python train.py --n_layer=11 --d_model=128 --n_head=4 --n_kv_head=4 --head_dim=32 --d_mlp=512 --vocab_size=3095 --activation="gelu" --norm="layernorm" --norm_place="pre" --norm_eps=1e-05 --positions="learned" --qk_norm=true --attn_scale=0.223 --bias="none" --tie_embeddings=true --parallel_block=false --init="orth" --init_std_qkv=0.0644 --init_std_o=0.0 --init_std_up=0.0644 --init_std_down=0.0 --optimizer="soap_variant" --lr=0.0107 --beta1=0.95 --beta2=0.95 --weight_decay=0.035 --lr_head=0.00748 --warmup_steps=32 --schedule="wsd" --decay_fraction=1.0 --decay_shape="linear" --final_lr_fraction=0.0 --batch_tokens=32768 --seq_len=128 --doc_mask=false --train_tokens=82810000 --steps=2528 --dataset="wikipedia_en"
Each number is 500 + 25 x the weight over its row's rms, rounded and kept within 0 to 999. Layers, rows and columns count from 0. Numbers have three digits each. The size before them is the row's rms in percent of the matrix's.

# layer 7 MLP down (transposed), 512x128, rms 0.268, rows 441-495, columns 0-127
102:566517522504501486477459549456516530545485504480483521475519512480530509488463458503464497513496522492537495478475527465496472492537476502509499521531465522510455551512476527521505526493495454469496513491520502516467478548462510509482485489472529504494528493493506486515529524468537504502504522502511482517492493522517521547521483565518497479500503498517480488515508494484421508531541
095:553539541479530566536519470495517497496522497523505479515505486503497469482550516535473509471515466523497481501547484535520466417507502492530498543482489489524494544484504475477536527500509504465452502474493508489478515500490490520489512520517478471485499517534469441517481458487485477511555514468473507518498493488498463512496491497525525468490494508543469510509516492464511526504491
107:494476545481443527540525498470465519477508512516471480525480519481493506490493458539490509449523539456545496503492520504529499505549508478513506490520496474525474501500491535509514501482451497525497490507525505550543474469459479511459468509474460447481528519466488525502541518517506467475498526538520499494500457509525482530548535508478481497500503481468493477498522493483513499461478
104:487479479480515521524561475527480461507498509499507504540529494517504482560505453550500483507492537423506537483500539500470492537482491533502458498510499540547475492504492478504482491503524489478489523509469552500511476504503478463510511493503464457513487469511544516491452485478463520484472483497528495520500517504502480467538533481498527496522526529516459460516515506530481507496534
105:464531490502519509495487502516506494461486539448500455551515490523526473539469502470532479508491518523474515498519521503490477511462526558481496535551502501498497501560525509468446531518525478518476477479480540507516507506474502487493483501495510466526498515464514515511491468467493532474462529473511523497522488528545477453483529525510461514520465475535527486521529530471489492473507
103:551489487506473531480414508487496501526512500463550485506479504511523518449497540489492528530476525502500505490493466501500484467510488466508504507480517506533521524474521470497525527517494468457541510531489518520488525500527499494475480515517509499467451483557528514502533460505489502479505496513529456460514498536516491536478501466522465526481552489522459492503480533477468493465523
099:495466515488518463494511477498504475501455512514443502526506477478488464476488496480534504499453505496499557501563499490497486519487524523490456510542489485494449459495458495475507503486529530491480490521516522493483528513523509505518509478473488525501490463505466486459459521511578506457506535459503525499490478463522466477505478491474501497529468520456488501531538458523535509500492
110:496496473538526471471467508477524443496481511530472511492481507501523509564488482517461560514521516527498494504526524524538525493517523508512467491542478517481462475511498436538486497515501494541448472469530521497490459485551480499459493464498477487493518480466512458489506525518508494511474514522542497471496533515510505497537518512511463502498526489481546489516456501471492491484472
107:494548490495538503494503494495528494503492474494516460521460489515496440540528537493494516504543492505515473453478490508534543516483475473504481476547547512523492510455467514470506490520516508510500478510499501512494481481554499478490514486518531488458537538471417529498519444503478512491507528464516492470487493530520525466479529492477551469493474496518480503504487500538497494517526
095:540508515466470499487489485459461495468509465503508506467512516512525495467507504497503541474496503491501546508486518516509503521516536511514514545490511478470464539497490497519490469508512509519523479474541493502559513486524485472510481566492496487582470477466489482521532536504505492486515493535490487523502469494543529498492509465465495493469522526559528536509566524536490508513501
102:495450494475520489453466509514490505522498506483505514516525526554446479545499508527506521519537461499510499526460523533472514510474541527477528482483484487506486492504508488519458493508478476519480462523517490490457510500508535507494472490538474517525483487531467498484508504472443481524494518544547552454528493513495524494516504470507459512519533476533538489512502493527470539453489
100:518490493468503491467522477525512501511485424546505554496514508487507493460554534474492462495465499494519527459507504466512526542502499457506500503496477512504516529478466492506499508495504534478516484465532507467497517478464459512492460489442512519522572498516525527512512501487506485484500510480484517501478497503530533467477536480519460484523481488524474529507564507515466492530476
100:497493500508465550491515481555488531506478527504487524534446510475518503506486487491531562535460507466475533455517489447499447463500541562486548507542508472487493504472475471498521499505500496492503525516468526496500487486493522492498509491458500507506512517488470478489507529481502518482482499520546508546524542509503511511490516506525476507504511530501483454536454545495535535502499
113:504520462477481493450519506492512518484488458482521450495511480546510484495531533510510544538524481485514504466508496471490499522509485532535480530498486462490531517519498477502507485493459480521479476515494529511536509471525519491515516497477465512516493503502557525465492542541481485492536512457549469489549500496522514488466484509507530502445484466493430540527495508477522465505532
093:488495493474489523502537478435470487495491496499493486463471504531494503498537476531567460466485467546531512527480463481437473524464451503511497508536514498508490507514501497502457487491506466513495493506552515475463488445555507517492520474496477531481511511505523492518479466516499508475531507511494509494517514511511509536469477474459456482508493449532485504548507471486497491490480
106:532522499495516485531501521529540420508491524508481459470511475546542490519474540555457456497490521505497505501469528490517500481506519501485496523488499500517506427447491514505543478469536464452487524509508470486501497532469515496493457476472503548524501484499504484521480484522474530523459535492532483502505468500484490487491517495474497498522535499519519490480487476457512525494516
105:499518498516500478516506460501507505538502499493463496466477505532441541561526521492472554502479493482465492552478530545517484516524513472499527509486484500479487469486546501504483556519500526508476504518516474479491478503505493474516484502489563509489474470516518473491457509506541479536503510456437493539534504476500457476523493493489498494475518499465537485504469526483451503511500
102:460537501482526501529483524474494549496511500501519462489525484528468523511490522509476549505540508523499513474452489499544486552525480511466519540489507515532486531515450499502541467476502508482529492523533487495536480520534396551521505494488518505460479491531515478495473504522531463480519509519486482485519480504466530513473507489526489516517504518512522498496473525506514475495514
101:534493522484490519521485485457482470458492535529484506519488515499503485477514494528503471498495474526486498488484499455484463509481494527511472526486489491479507533485453487450505501503514512476484549500477517502544517472526526484497494443461496496459534507495510462520516504484525501497547562514507513464493539512475487515540489413485503547498504511500495462534518569521490502511497
103:530544468492500521524465469547487520489474536533510470471500522469529453498529514494523475468488487520453514485467477492488485472480460525517478506482490509486505502465535521490505507499504526489489484442470498502527483480454445487510521534485497524543485486513491531455479549503497515484477532497502503483536491489522501480474508458535510442516508486497465477491475536534525548514520
103:480502512476499520522545508473442506507509493488504508521447499465527537501526495552531556488492478486471467442505491526505473533458455537505543500476486483482501476501486470480525532503503542482509548457484506497528519477483495505486511487495493501493502464507486546457501466444478516488516523496510471483530529474498551505508513520508453509499475529499524461469489492533505526506515
093:542509509521467471487506525446512540531512523480531517552483495482491558531546455514504515533505476462501508524478504537503471524526477495483497483491521482488473486445479471499463481518541458490516450454522544485481503489524490515497510473487533527503491500495498495545504496551493469481506501534519500550554494480498500471497494460507481502517539494501513501521510484506514453516508
088:517476503469507546496545527477479511503528509479474516509457485467498533494476509481525491493532528512535479509461483475512510516471482469537492487506535521552516490505479524469496517502491466480514485479552543463509518476498474548535504475513521519494481512493552474506490545443532528501502459504493477517442491513518552486520496520514468494486499459514506481515531510509543496494447
111:546497507522481504489499490514485484514520482472476469514535475454501480514490502481499507496483492501483510503454510530505478500529544505486517541474532513509519507521437485490483526530494495492539489520496516478503476488468529504463466492516513523504463504505500559538514491478527516466475492494534531448489479527506457484513494535483472569491486487477542525460487547482534484444550
111:528502512516531482532526485480513488510526446525444501508482517481515534490467485490536485477468479482520503469521496517473458531464470504522492457492501527524546521485475481534514497473464509469539553495508490514473511472492512456502518538450522498532490547495492504506543527488500464487497477463480517508505527509467536503525530468506478520484487437492499549516542506494522494505497
104:474506486548524495473480484504495502492462518457530526482547427497505487486469518537517493549483483513503509531473501520526539488543499482483515469546527526544493510503475524509450552480490516512512496508430507491524508500460526521521512490501507452458500537496496479486522506502505490499480482479476507481473482500483470516464534500487449521484544482508440509489497496510518495520513
096:476490508517545510460526514528509561507517541485515497496528499473478460474512472483509480497474495492460502504488480475501483487490482470460491467494482547474498483494506499468495550523552509492488448478507564492506530514505484482520507512493450519477475480545493492470558492522477510481533494462483500542504520519507509486488520499560539526533498513469480496529530468513505486493549
106:522478538494489513490507489496514548511453506494484526505483535462468520488512493523475565541474475525483510492497483539477530532522464559544481463486474487499498498502504497520504480461534481497508509478481517507515510525534499531557500492506491508467495516442524513520488468459507499514540489488537578509516525529482521528505530502488469509494525475525490522507512452495541493483479
096:518499461503478533495523531496517497503492504490461500511518545492523492496489502510487445511449463502450515507466464471506464482451469489562468500518500499507473486489516505523541489511520512505514469487505521549501541507532473516523537501482482508497481509504482490554484502509501471520555516511498485540468525525479454515483507549477504505522450541447515526479473485519503458508488
105:463437520499526484513503471491524486521497460494521470522440493518463481468496510462479490491545519475475516538475479472529511484539503481464494523468474545492504532481479473514535544512509509506483469489483483482527500499498479519490502505493488459493488462501464517515479458532506527459542508530492529476505482507495474519511495493491508593515518491493534481535486499472505489458522
093:479514499524477512503482457474501550528468474465504476493472494555571520500537514511517534495441495494484508493464497480499435514484544501450500484499503503519483464505528535493465484491513490507495491522536533451502513464492474492531485455516499509505499495517516521494472553525488496479464482543524503471485515510503487511536496510561498493482479550495504503509471530487478512488473
104:503496527512538501528494514494506475487463461521506454484508524506482466455466499476460535497545491548489516496517510498536500480490508435487537505502554498526520500465514530466516478518528491489473505495474458473488482521463510486433487488505547503500552480508521528466504537503514523529466503463510506465503535479508505473511490492495495489548508499557500471499501476524523525529518
103:475496506536477508498517500492541518493457488498511470498546508531512448500519467507477502461458508489510500468509441488507465515514504482533522458510489474478491487494560510502545524511487489436496484507521496495530502544455520488501544518522500521495479449496519499493515495513481516484508536530534487510442483525454540493492503507496511473531515544514548455517537475489480503504477
109:506553474471530479489490532452466517479508513464506470486476478484525489519475536489512506512503476470466510506486513505475524499489463512474515452509449480492440529529563496498472490518536539479500547466514498528507503500538472506505509522482464502463478533502520529540519472460519523527488474536452474526477503480523521541473503539523510530509492509488486502502471483527508525498514
094:491514508513534494462519521523492500512566479516532522495484516517517507487538530485494476533476487474501507497505486493444530490522512478498450493492498487507479551486503513498478552529508527509499496550504521506518518505513460480490509560439487495458483531494469539517486450484497474509446512498534521504521508516503493504473557481477565516478522483479479460534483499476471498487518
101:522483506501487490453478527495503538499531447494483529519480518549462505488491460486485511529512493488483503483518512486468501461506460457567521469497516496526526445469491480471500504503475495468503506490570492481476495463511516517493476461500491531491483461477454515486508471504537434490498541496472514502475518502479486497498528498498528512503453503515485497468450478482457512489523
110:493536505499522461498475472501469484458513475463492522521531473491491506521476525481470503495540476470487534517498491494511483465501515507514523467487505550498511508525514510502539528477470510490484519500492519540485561513464481475512496538518503531516508505498519500510486512507439494516468494476545479475503456524563486530535504573534490487461499498457501451459498512479513519504456
105:497490519521538516530510433453491504487509504531534466484471534535475488487508448538522510503486499504510473453486537515526492489490486475523514529501523517497459536471485488503486498457508462486495515478522519497479492482486486539520500518531486473485549549488478490483419507457497508479498511510478519490534516457499500495496537541500498497485532478528519522563489481477507484485532
111:532507488472512487513519482483478487514484515508492534503551520491525502486537521478508472491472538486487482503513477538499525502465551480491533494457484520491511535484430511512521515488442545480471460524482541513528511495474436511489497557450485498482485499481515466519466497504496517506468541456522498459522506537524500487494493494521508501461477519495500530509495452470517519516529
098:495536530494518505474447526515457476500473543508517468522520493477543527460523542525507441496509558510556522524496512524529510492545451490489486483480522490497500546457518493542501461501475494477516514526477540493495493548503500468504491493491481499494480447486497519526498506481538532476471447534528483507489493514522494473501484502500537504477490465517505526467493517506517528511497
100:519473478446498475477498528473477546489503516494493541498436466493490511525477460510492516529447489506510458497499517539506452520531473516493511511486478472527495509522483460525492481494496507535480460526468498500484450491499482473486470483494482460464459479479494557510473488482509516469488502497474461524484446483501450512497498473505489476522491496500555470467505522497496498478546
091:476536482502485469517514523529527524497520535534517472525460499493518518494533500519489570490460484489499505476540464495497541539476516502485519487507446515489522502503445486493548556492499503495506480538546494489506493507498489494505475493534512520521509483522475479507495485501576546503543488491489496489512520517510511521489515525506475541477485534545551487540523513457524523483515
102:441523500458545509528537503480523477521513541504507494553537468478475460509472484507453483467485504476529515523453529496529488496519502483503551526495532489508537488539521478491467529530479512527503496458461551508506490526499487524515492443454493479509488483487455495509472471466504530446494469497511524514504492498507513504472497486514514494530504516490491518450498482499524533513479
102:534535505490509499474510512503493473434491530510506473507471544506446520499522525503473516525509496526494479487472512528475507533527512448512530536487483538496532515474521489514468450567474453507488488516520509493491507489501497522519484498523541476494522528460470457521507531500457478491504489493471454508510512496492519496519496518500538539477485462456517534473467483464500507462461
083:517481498487479477511484535476491483498479534469500510513488517456492474509533454556527479538517537516545504488474537466510479519523512530518480521548487500512465537488505492535452491525516523468528507494556492499516484486471525534528555522544496507508505476519489514472557497514483500514494502492536512472511543472516507517501477461485461506525549484529533506520517464477482509515526
097:531515479473478468478477483501519498481458476499451551536488504454459487515509485462509518504474527497506495491493526464501466502525512476461433494500516509491492546511499478529499464515482489526493469548514492498533538508478534525532476539515459511519499491469500459571479461467493465489512500491515524496525483478529473505477504500536465511460478485520484503499484498484463503482541
102:538471528511475485484536501483465503518496517507447496439490505479494478544484492509494506521499465438483504539523477567506502473508500484481567492519511552478488508484539544499498534487526491545490503483509516481509472522475534487480475531498493500496513495537521493499486516539534507507443482455488450466491513459488469507509519488500515507506479488454520493510503546491484508525482
108:524524501523514492479547498483515511465473489513528509488507534499531541550503491511472481480522549466456480476529470473499503509501560497522496506511493463509487539495548508477478472476485489521482528515481489527504521492492514474514502481522521470474505518522522461445510513513520490518530508487501496481460527466509463499534455507517505450496485481549475491587467486482477501503472
101:478494522555488465508459484499487488512482517477503500470496439479465508498522476480493506561551452457442490458478485480541473541518519489529486536492504456473506488478512509540513505509504522516483500477494505527554513452471468504521477499476473465479502507525517515489455501493510500493549485540504504510475508505464503496463532500531499498516507463482534488494451498480486510498494
096:481463459492469478509530528517483512486495475491457488516473518456511495550570518506512489507477493460496534465491497479510471517530514549457495470508485470492493492529495487502489487507476457475529516534470477519502526524457470482478526517484495524510554497510492489492465496470497483569472526488502474525485500519491511474541476465521498474532499491519513526549502504499526493450542
085:542521478542515498542503488493499576491519553467498529519519501497529483465494534514486540515463479536493515525507487473523467503487502521469503481474495488481519512539422511487510522495551498493456523506513491491545484504498502489483479523493487478498485494546516477523496513511531494513530501508500457486534472507484517479465477512541479481489543444490482545509513527471495523520537
105:495525515530482522522503477487546494523495491504540515517456466539540474499528498491510508508531513501467487477430472495513452474442492535520467508500533500560516545461496582467519459473493511500508488478510508531492491495471494489462504483484503537497538502472531478496492464512506544524518483490483520507495491504522513504505489467496519514494533488503528445494482490537504473489509
102:487507458534506500520534481517449557478475463485506483484501521468495481506461509536503472505515465469509528479438473523509529470494487542458543496511481473480485530488526461488491448530482493494491530534497507489539459477519451497462509504498460472512491477511517521503520505528506525496509499506496487490496526472512483491487533507476491450473460451459510517516475485505519466537477
089:534495528503524489492484472496512539513526526506487517528510529505517463498517466510546514438489523476517491457515513488462515495529515534473508463495440499479496502536528478436518519524486521457501521496471569502524502469489507513528538495487505558528509480457516495516456473494502490480518507517482452491532515523464531521479541514525491520504502467467495515508509496519471466506502
105:531466505527499510513466521513483500534486505511510522506498493496499507508537472499539479503531518508487458500479469480474500488519506526501531474488467493480564511491478502522526509479492499512514465475542510461473499519440486472508504518508467497509481479542472454480478433485519494482490499499476496522514496512495529541538491449530508491471533467524520492426488490560489551528525
# layer 7 MLP up, 512x128, rms 0.246, rows 442-495, columns 0-127
101:493460480501466466471468515487495442497506469481518508482524497524546519515466491523540519512457492464493491510486482489492479558479493467527478530518509490504533494460454476526472488472478503486565536521491488527502468499474492491492501483510514501477505462513548512468466510519529539517441490527478471498538499485556469501491504528518468506467512515505551483509467478489513497499489
110:521517484458470564522501515512540502470477485500493527469484508512482529491473526530486483497503485454470511490519503496558488495501525510497508500526537470441493464448501465497519498515487492531512515512466530510466527465483483514548513512514487482472516510524509502482501489553470552429497491470488526505514538503457489498505507500463524477508496505472519489460507476546462499541501
100:556485488510468481516519471503508504473530516531481496466501544508521471463512496492504472484464514530519506480521454462509490478479468501453517526508469535477479481523489550469451507496497549537513527517524490470554486527506509490477554493518517514489496474464515499491489484467484520475521511540452521473468523475495524485468510531507502525496510494464507545510443520531493488516484
099:513504508521510535490443528513534473500536479541470440503508480503437482462521471494456496549529481490479496531488528485523545543504506513472488468511540492514522491478503500486500467478497481522530468487470521467518483511515471484528514535525487538497484531506544502458515470467481492448479517538517491483497500479468520533499508515492492478518491468509530500530518530515514507463465
089:487516531494445511540490485526482494512483492528480479494521516447486482499516523471512486491461544468457486492485501487508477491498479462520557547472495498494468523527507486535539501511514513505474502468509523485486514497510564516508481509478523491492475490525557482525508497495512500498563485457452568485474489498487540505519506472493535519491520498508542528539479533500485523515539
101:516497504467499493458440469484465531494471527501486483440501479487506503474482529498504503489502506463471471435484466467515504468541559474527533474480492538487438514549505507493509545516503458502513463465539512502485514514516512524480514503492513474461458502530485511502497483489491513501507513499494489531485502510487497531466480505507448496520457478442514516522481494516494475474516
104:485471516495497494548523541484465488495523518484505502445530539542535523517458455522481482502471510497512471559521487519525472483494512489489542498492491496531501480501474511485527529533522478475467515509494492506511481475497512489561587511523504472494471519498512533484499503560490475529544551518500481510510539476481533526475516476529486523498479481492494497477508514487479518522475
103:499506465493499488540454505494518518484487534509457504496516475514490534506509531503512473535459463480488508502504464464448530532473518495462528524519496508475459505451474512536512483528483505457483490485486461489456509519476530474490525528517488507522460512498484475496480495508489484470527479482519483477485459446520435485473447479449476517515506528480489452524518517516504479491494
106:493497511514481467501473525482500498492480515503480504524519463523492534457513520524486508487471482534472543467460480472550528494510432516531506503451486526509461477488498513505508487501488480519534430489492486524479465514525489506522510502498418506521499503479505471565496492505526500492498549522508455507498488494478462510512558500454470521537478504499500488480508471510486532509496
087:511478482480504455524483542465523491513485521512506492450520486506463484524480512498472455505469508520540478490498563506495478494522509469479509468507511513491550465512497485509482535486522462478501487478448512505524478478549538510516520499575507488502482510486500526552461447481439517490542521540477525496462476517519533494523483489510485461490509494498510505476500525481481486508511
092:450452518500459504502495497499511477494508522538492500514508438458499510477516499508470486511504484513494509526527483482510515513482439461502463475499453536536510496499477588518511484498517499483486510494498481512470509491502525488498495473495533465507503495471539516484496456513510500500496513441494489475542511470507558483516538473448503518466474494481462481475463539545490490503493
099:493478529515465516490484535478481480500505493506533541535529475513493441510460483493493458505482456531476491507494511505468545492467513482523477527490512502535521490515459541505495498461531510477486462505561485507502495545462493507498489504508525510510502511445528501492488476465539467507469552521529479516480527501507495515497507438485501475511499462497507503446478523437512472483499
117:489528476476476488547475540436491527491500503518496488487472511480558513484531509513483511486498497477461503507501507494463584522510532470504523495516520479497494540514540531526510492511475453492492517471496500525445482495532529459510515513492488495525499490498522559488450498496471546512505537517504547519477479501505458477477496466470471527507513500522446512504499493494533472504501
098:538517509514488485514503496494538525531517458509502517497495514468503515438516484495453534494489526532485479482454508531465452485489446543493494559513498523449539533523485487504515470517503501516504469491482512497501490525478497525463486510495498485526472463487464495528523503560510501519512495473506517476475470514491498449533538501507469484504494485455513459499473523510497533493434
099:530502497487491520542497537511495470530503503516527510501515480487476549502515500488496507523456482460501500497503533514497524507501508494499538533468475526468521453506469497495494534487534499487495512484517536549531528504468487480479436527482522488507500526482521542528456495497464443475479469510466525490525515500475515470484479501519478522499531529496538550425477522504506457500543
107:532511502460522519551503510503524504537514517510504535440478516468511481497480498481547519469504483456474503505536515506484513575448504510530520472503497545455537504482488495493533543470456452530508461501474523466473501503516507518500522545529532521519515524492498523483513500491539475481479508485466490446478513520498515479500498482498490522444480508476513522470497492479488478521500
104:475526452503462501552510471531488518486481521539497497536489494497483580498491492463486527487458518555485512504513505509476496495516489541472506543508480495533481451536520519497444500449479490501479474508488513527483491543531502513495505485550502502495480512492504516463448504497477461459486497466510490526472512514485481511469504516468482498534527519507498550486515480472535465500501
108:476525504477523499492496493483481545480470494468537505546527502464522513541406523482504528501489512504500496503521515531475520507492502508512489497510535468477522456538498527525491495458456476527531506472501509499488477546480487513527521476526466486474477475511457516470439552497532515523470493525507485522508503486529456533500484501464502469498465521507467470474489487500464500490481
099:529507520529493484525510458507519468526488513496470463523443514500486497491471532552520499458516527509523499459510522533469562480520440507455466490503551514472491494485530470496496539498493473506510486512464508469462480510485495464530487467522534494472490506530488529495462480493513503500510485499528519474463508478496492517521533532457555498486486503447505478466468510503519500522502
103:490510544506508478523485420539512498473493430503521506493533498491509480486466487494453477501471476531457512534489513444514508554485509542540491513525496475471522495531526479508517507493474507474531459479508521474465502535552483484515510498478485458477464501524470477509506462490462457502498495512515474503489509512508501489479463465479503485483502532521503489447499518497497457503504
090:507499501462528493480469477532517518490529470464464465467530533455477458514475522500534496458509504493493509476513495506514500502495523463470485550507528465531480520503498502512511526521511542454501527500444531435439497500540494507527488534510484487466464462529485517475490489471520492534496488514459458510491489519486493518513502524492513522507462538533441482504487492478503488497505
088:496509502489532510519495519512470488475534469505519520487555478532528514496492507504455495461482477508494481536524516532527509502488499472494533493503496480463475495476477501509454466474489532492524525437477483499470472475520435464476530521493529493525467546517497536520520492459494498526519429455487533506522458486531484496521518534471492469530504496496499531478458529472498495497486
098:510446483459498510532495516473519494450469482496487528511495479465513518504520492503488497507450544500499456487486490508490467507464485488524504461504524458498529526498460525503459514552493490514494471496469502515510503515491528475479476481497456507529455539489495542513532493474455493538467521481510562494487477502552512496510529482478486533488487488497465516443449494505477523466494
105:494487532519494502525492508494462494521480501486514520523514497540476485472502528470499529511475472460459474486454504552507552512511448539534534538503485523463512482486506522512521502497517530532468530498524538509498482497522510488487534517527477524537463433498483510495480510480461499498490523518504519481500487495458483514462519453530465483561465495494508516506488476519505518566496
109:505498478489489541527465514530522509469505457499486465475559482497461543467509492503478527457521499485524510538505489479474492509478458523527521514464493535449549547513494537502509495507509504544527437507523548485477497518485523510470522504522503487482521484487501517531495517517475526548494521512553491477523486502479509493494503536522497437488540517516516490458526490494502507528488
092:530523499521484490486514501570532480484490469454474537473507512485488532496536442521458529456487497495507469469483483496531491477520536502508490484556473498527515477478505526489464480515459483480478522469509478485459481517479499508499516527470479503525454477520495461491456502486503506479486489529483487488528522515482498515517504552506480446511473536536477534516493505538545491519472
103:534431440543471521494507497506506442480478490486529508543468458470490515497530518544513480526492449471496480539512462499534501491525492505463461521486481486497504476490461496468502538462524518478481505506464517528494541490475542497517530497496504485498476460482539487492508515494474501504495491476532502467534537483469494494482504509490496545478524521514542476473529463484482499494520
092:548491503500483490521474507510484510526519463529546438530526510527537464510514481490484504508512514472499503473489506523491515518482507511524503487488497495468448528520458563504474452507505496452480509475514509543520484496509519451489516484492500540509482524490513524536506534523431503524538474487501529522518494496515531488536472498511518493516503495510539511529416507523510529488475
093:488525501520517460475500504562505505485483488486470487466510439514492509505509501520488504506478493524501457510470492503516478517507494505506496462520518472456483475451470538494494460509447512489471495486539475490443509540512539527522458499496489501484510460507514530446463489509470497520484529525490517509434477510552498510503516534478519531508482462515470480539488494493538544517498
101:424518531525462490485507488514509519510548503468507506483480513493494480485536543530519498529481489493513521496512495534526550454525512509506523502485492515484438545481485495555490522505504512497448479485453480478487491469458468476501514511494468478458525517473515516453520475545491515499507490495497478499501491495471470470522511493496496525507490499473538525492450531523477563489478
107:460492489519464478473502526511523527455536479486509520509532496494552482483519415511483463495485508499516458516506506499490461527507475464486522492494484512481494469518488494532527480479471542496491471485528485513488545504514487515497524520509534484487500449471500481531512461493470482469502421533480505485512484499490528509528523474530521557508501510469493547531464496489493536486512
100:470498479486479545533504455498437463516562500529501512501487487519539475486484522536514455540511491529503540467489492481477542491525502468490479497475532527493479519534460452509522567520512476534504488501467504501521455497513539530494497495523516527474483513533513528509506511457524478464480497523492510489517513522479495495491499476490447503513521485500466526472466537483522501488473
099:474504463507489514518472502507491518488520530487504491465483479549475535473504475513488536573493502517480491488504536467484493487524530506501542524524520454485456524501523503496508541506463525485474504482506450488521483546487496492524473535529496477523465537465507531487497464448497481465517501477478486503470522471457535494491509499499489548541490526473503461500477549529520529485514
099:524474480455531540478559552538514492522526536486502528477516514468488510500542452499481500537488477473531517496479497513488515510496498461465492511461490524519477454464466524548504510484485504496509505496460526503430520485502504558480508508467512522502487491492488519511525504475486507485503472488519513509500536489473505535511509470555460475506531514557495524474491535498532511492512
105:485490491530500492512491519494448532442476458493511476446520495508526496493518513543501539526502524516510524495515464509504495489500500491526537513478468522447504502533476529477514492487510512524544488482499497507572465470475493493471511507508489526484478447518545538546504500470461528460507493523515468539512493506528517517461485497483521486485522479511487441517505515481507485439488
103:445468456493449475520485510503486533515489519514466537510518472497478504489506534519501490513467447448486482486534510538547522469451519502517501525477518491494480506506447531494486483486496530463496508552529470516518454487477561525502499519522489486481505491471508505538489536467527469499527501474504489515499499470545511470474511511500514467511454508480500493474506485516498538478457
101:482481463489525538537446486487464473488480488497501479493483479522494516445462484515522517509500475490546467470508499502501480509538499479495475491511494518487501507480474513509515472462469493522481512475459496486481522478526538474527459538520481488534479505512549467533479512469519482483503562503536481531499481496504478454474522474480504455441519485517545482551510495489466491510536
109:505512487490522516511518498491519485474536508488506462430500475469554500447484501529502449484490510510513493502541472483477524505545488531476505540508552469509516493481496469467560518510536488507501519468489531504525510532504486502503523514521496551484502534507518535522502509561521509524496492507474488488506514508504437504523519538494535535518492467480495500516539478445525494480470
092:510520498500495528480511517540507522448520498522506499487510490447517522517521514543486474577515503515476508544484512455502516534524496527502533514473465510526492495526485543495486548505511507520494544496477494514501509479506503493484504502482431495494543505507559497530500482481509492487521509540482513481469484481508523510555474486491507583504510508480480514556539524476518489517519
106:501523496515494574524486487479466512434519470511475494510553499508491443483524539533486504517514519472500533507534432488536511460534513485502511502479494473462531481496470486468528521527473481503498530558527510508531528499504470553492520523527496550511524483512493493484466536495517519505513485502494476507512514514474537475527477497479528503494499461485493506509512447494501497530499
095:516496517489494552503475499478508475513497481520534519505490461531474462525481503510464463480524494498456525503447476487491511469542524505516474503465515456520511524535532497538488456482526493509517489479492563468484477482505515468517527544507518476467476506483478510498484488480464497497518438524502498484451534496443509524520500479533522506482494475518486517460514517518535547466499
100:460508501489461508447562516539505477512518501497490481489508500514494498503497517504517505530486504505490502473466545531466515511523492508541506452503554525516505488538448540532462487472473510472466479503511499489459533490515497522474522452457498468484508476494498537486506491504476522469491543501486510472464541503472510510480444474512465486497465479539494486521515530462493515542530
092:505513487499517502551511495455483496472521541493491450450496492497510481506545470506511471496491515508538457481515476490444485482532527523504506515570537467511492476459481521474465512508481502508530540502488512493470481469551483494491530494507513535513458465456525464519471503474510510468477503513520505476497511517505496528524551488478506494510476504504474546571518502509499528494481
089:519511492465497456505440503501466481488506470496513481493479492530516532502500480474491532462482492464471499528480486510556533508464474497477488507439533505472498475481525547504496476478501499509505507521476483481497532527500488529468491472458495471540498463492501521497461510509506543443488463506492459463482488511491473474516528528500517514519455469516474558491478516516489553512535
102:534482513492513460466527508500520508495447451462511471527531493493536521454499458505537542491488493456461540448533522503461523553509513529525505513480486544478486529483510455497506500509460503479484527509531529494488478491538515468458470519494467512492484453503481485524494478476522480497478507511512476498521525492475494544507493510492473471517514492468490488529468503533534503528524
106:531507539513506490484481531496492487481506518492549496542478467508499424541530481525512544519472510494532512491510479481493499487488539429481462488482497537508496475538518515517501462528519506511461462519514489485499515499509482518476476491498500490485480471475534523516474492514541524521488487503529496549511453478468494505543544493462457476494536497502510555530521509519469465520505
106:567523493499531507497466495500484493471483490546477552475501511474533528467504503448554534533496509454531500483489452494495504505538530478481471510514509492489484550465499528507532522479484486517551464495482542482474485464484521502484531573503501520485516473501512492516494502500487490487533464491515494482484481462483503497535521491511493446505515541492500503492530493521532494511544
099:541491525427465519464463529509489468474506472503493528553495489537486484466486495516493447523468514490508468447488481504449520498509495477516493506486488523511513482493512492494488488504450470468527477456514515540495502553498463510473488511503500518511491515523481503528500513463484453513536460475500456497480520514546490514496489508492498527533535552535478503528496505456501530485511
101:501565456477502537491485468506517527521427524489494466478543478523506527535506496542469517479476555499509441504487494492531482485493530495532484499516492511518472491531460487475505527494492531473551540480537506476486476539517470530503500525541477484504540508549464470508471460484481511510489541481488514511487493502495481547495480494498511499473505510540487494516518505520491492487472
080:486502525499510528486542495536528542517489512526485503494456457522484503471489489475501501474522532498495548469500515506438511474456521513508483497509479516468501533536521540514489522518490478504481498479514495477464502530475546485514490489467550523484487519500568545512478508523540522498460452486483528540559493497470482478526530490514479479501466464534541488504503510500491495525483
108:449473469506509484482521530502518485486515484511507495455508490515465490514497534460482493504480481477443505492542505433514485531524458519472452497486491508482509510525497551476509494554520501520511473499508518504545496499523538521513467535471456552484483475502565521522514488505504482530522525535485479476549502488528490462493498465479518502499468475507503527489488499506492485551467
102:455498483470480508504450489538509457467488496480526460471479484516456530474459471468525521537516475449517505490521525515543491490495530509479496540504511458486518483521438538542491519497537503491464470499533512505523460522471537507516468489500492471512522508484484517454506499492514483492538519525511469481482529480525561526497487516539506511516529466495488484504519492495503478477533
089:510499546524491534472469492558490510484475526506485517496468468528484513482463512531472498520536478464490531519524517526527470522458522470514494514460527514502482489490513509522456513468491498488512491470513501511512517543529485536494534421516465485433511521497506486499541493521469474501518498519528496463448496456516461519505477503514497518480528503462519490496548491471529499497501
100:467478478453479530478480510539512523496470501499466492479519502486497504499528479529477518470467535488489535511477495457507481545520501486495475503477501509480505517474470487511442493511490531475490514510530512476467436509507506510495526514523524499483521461438478514509514507469483514515496531511533504505561437494528439509484531496515469495521483501547503521508510527448531459529490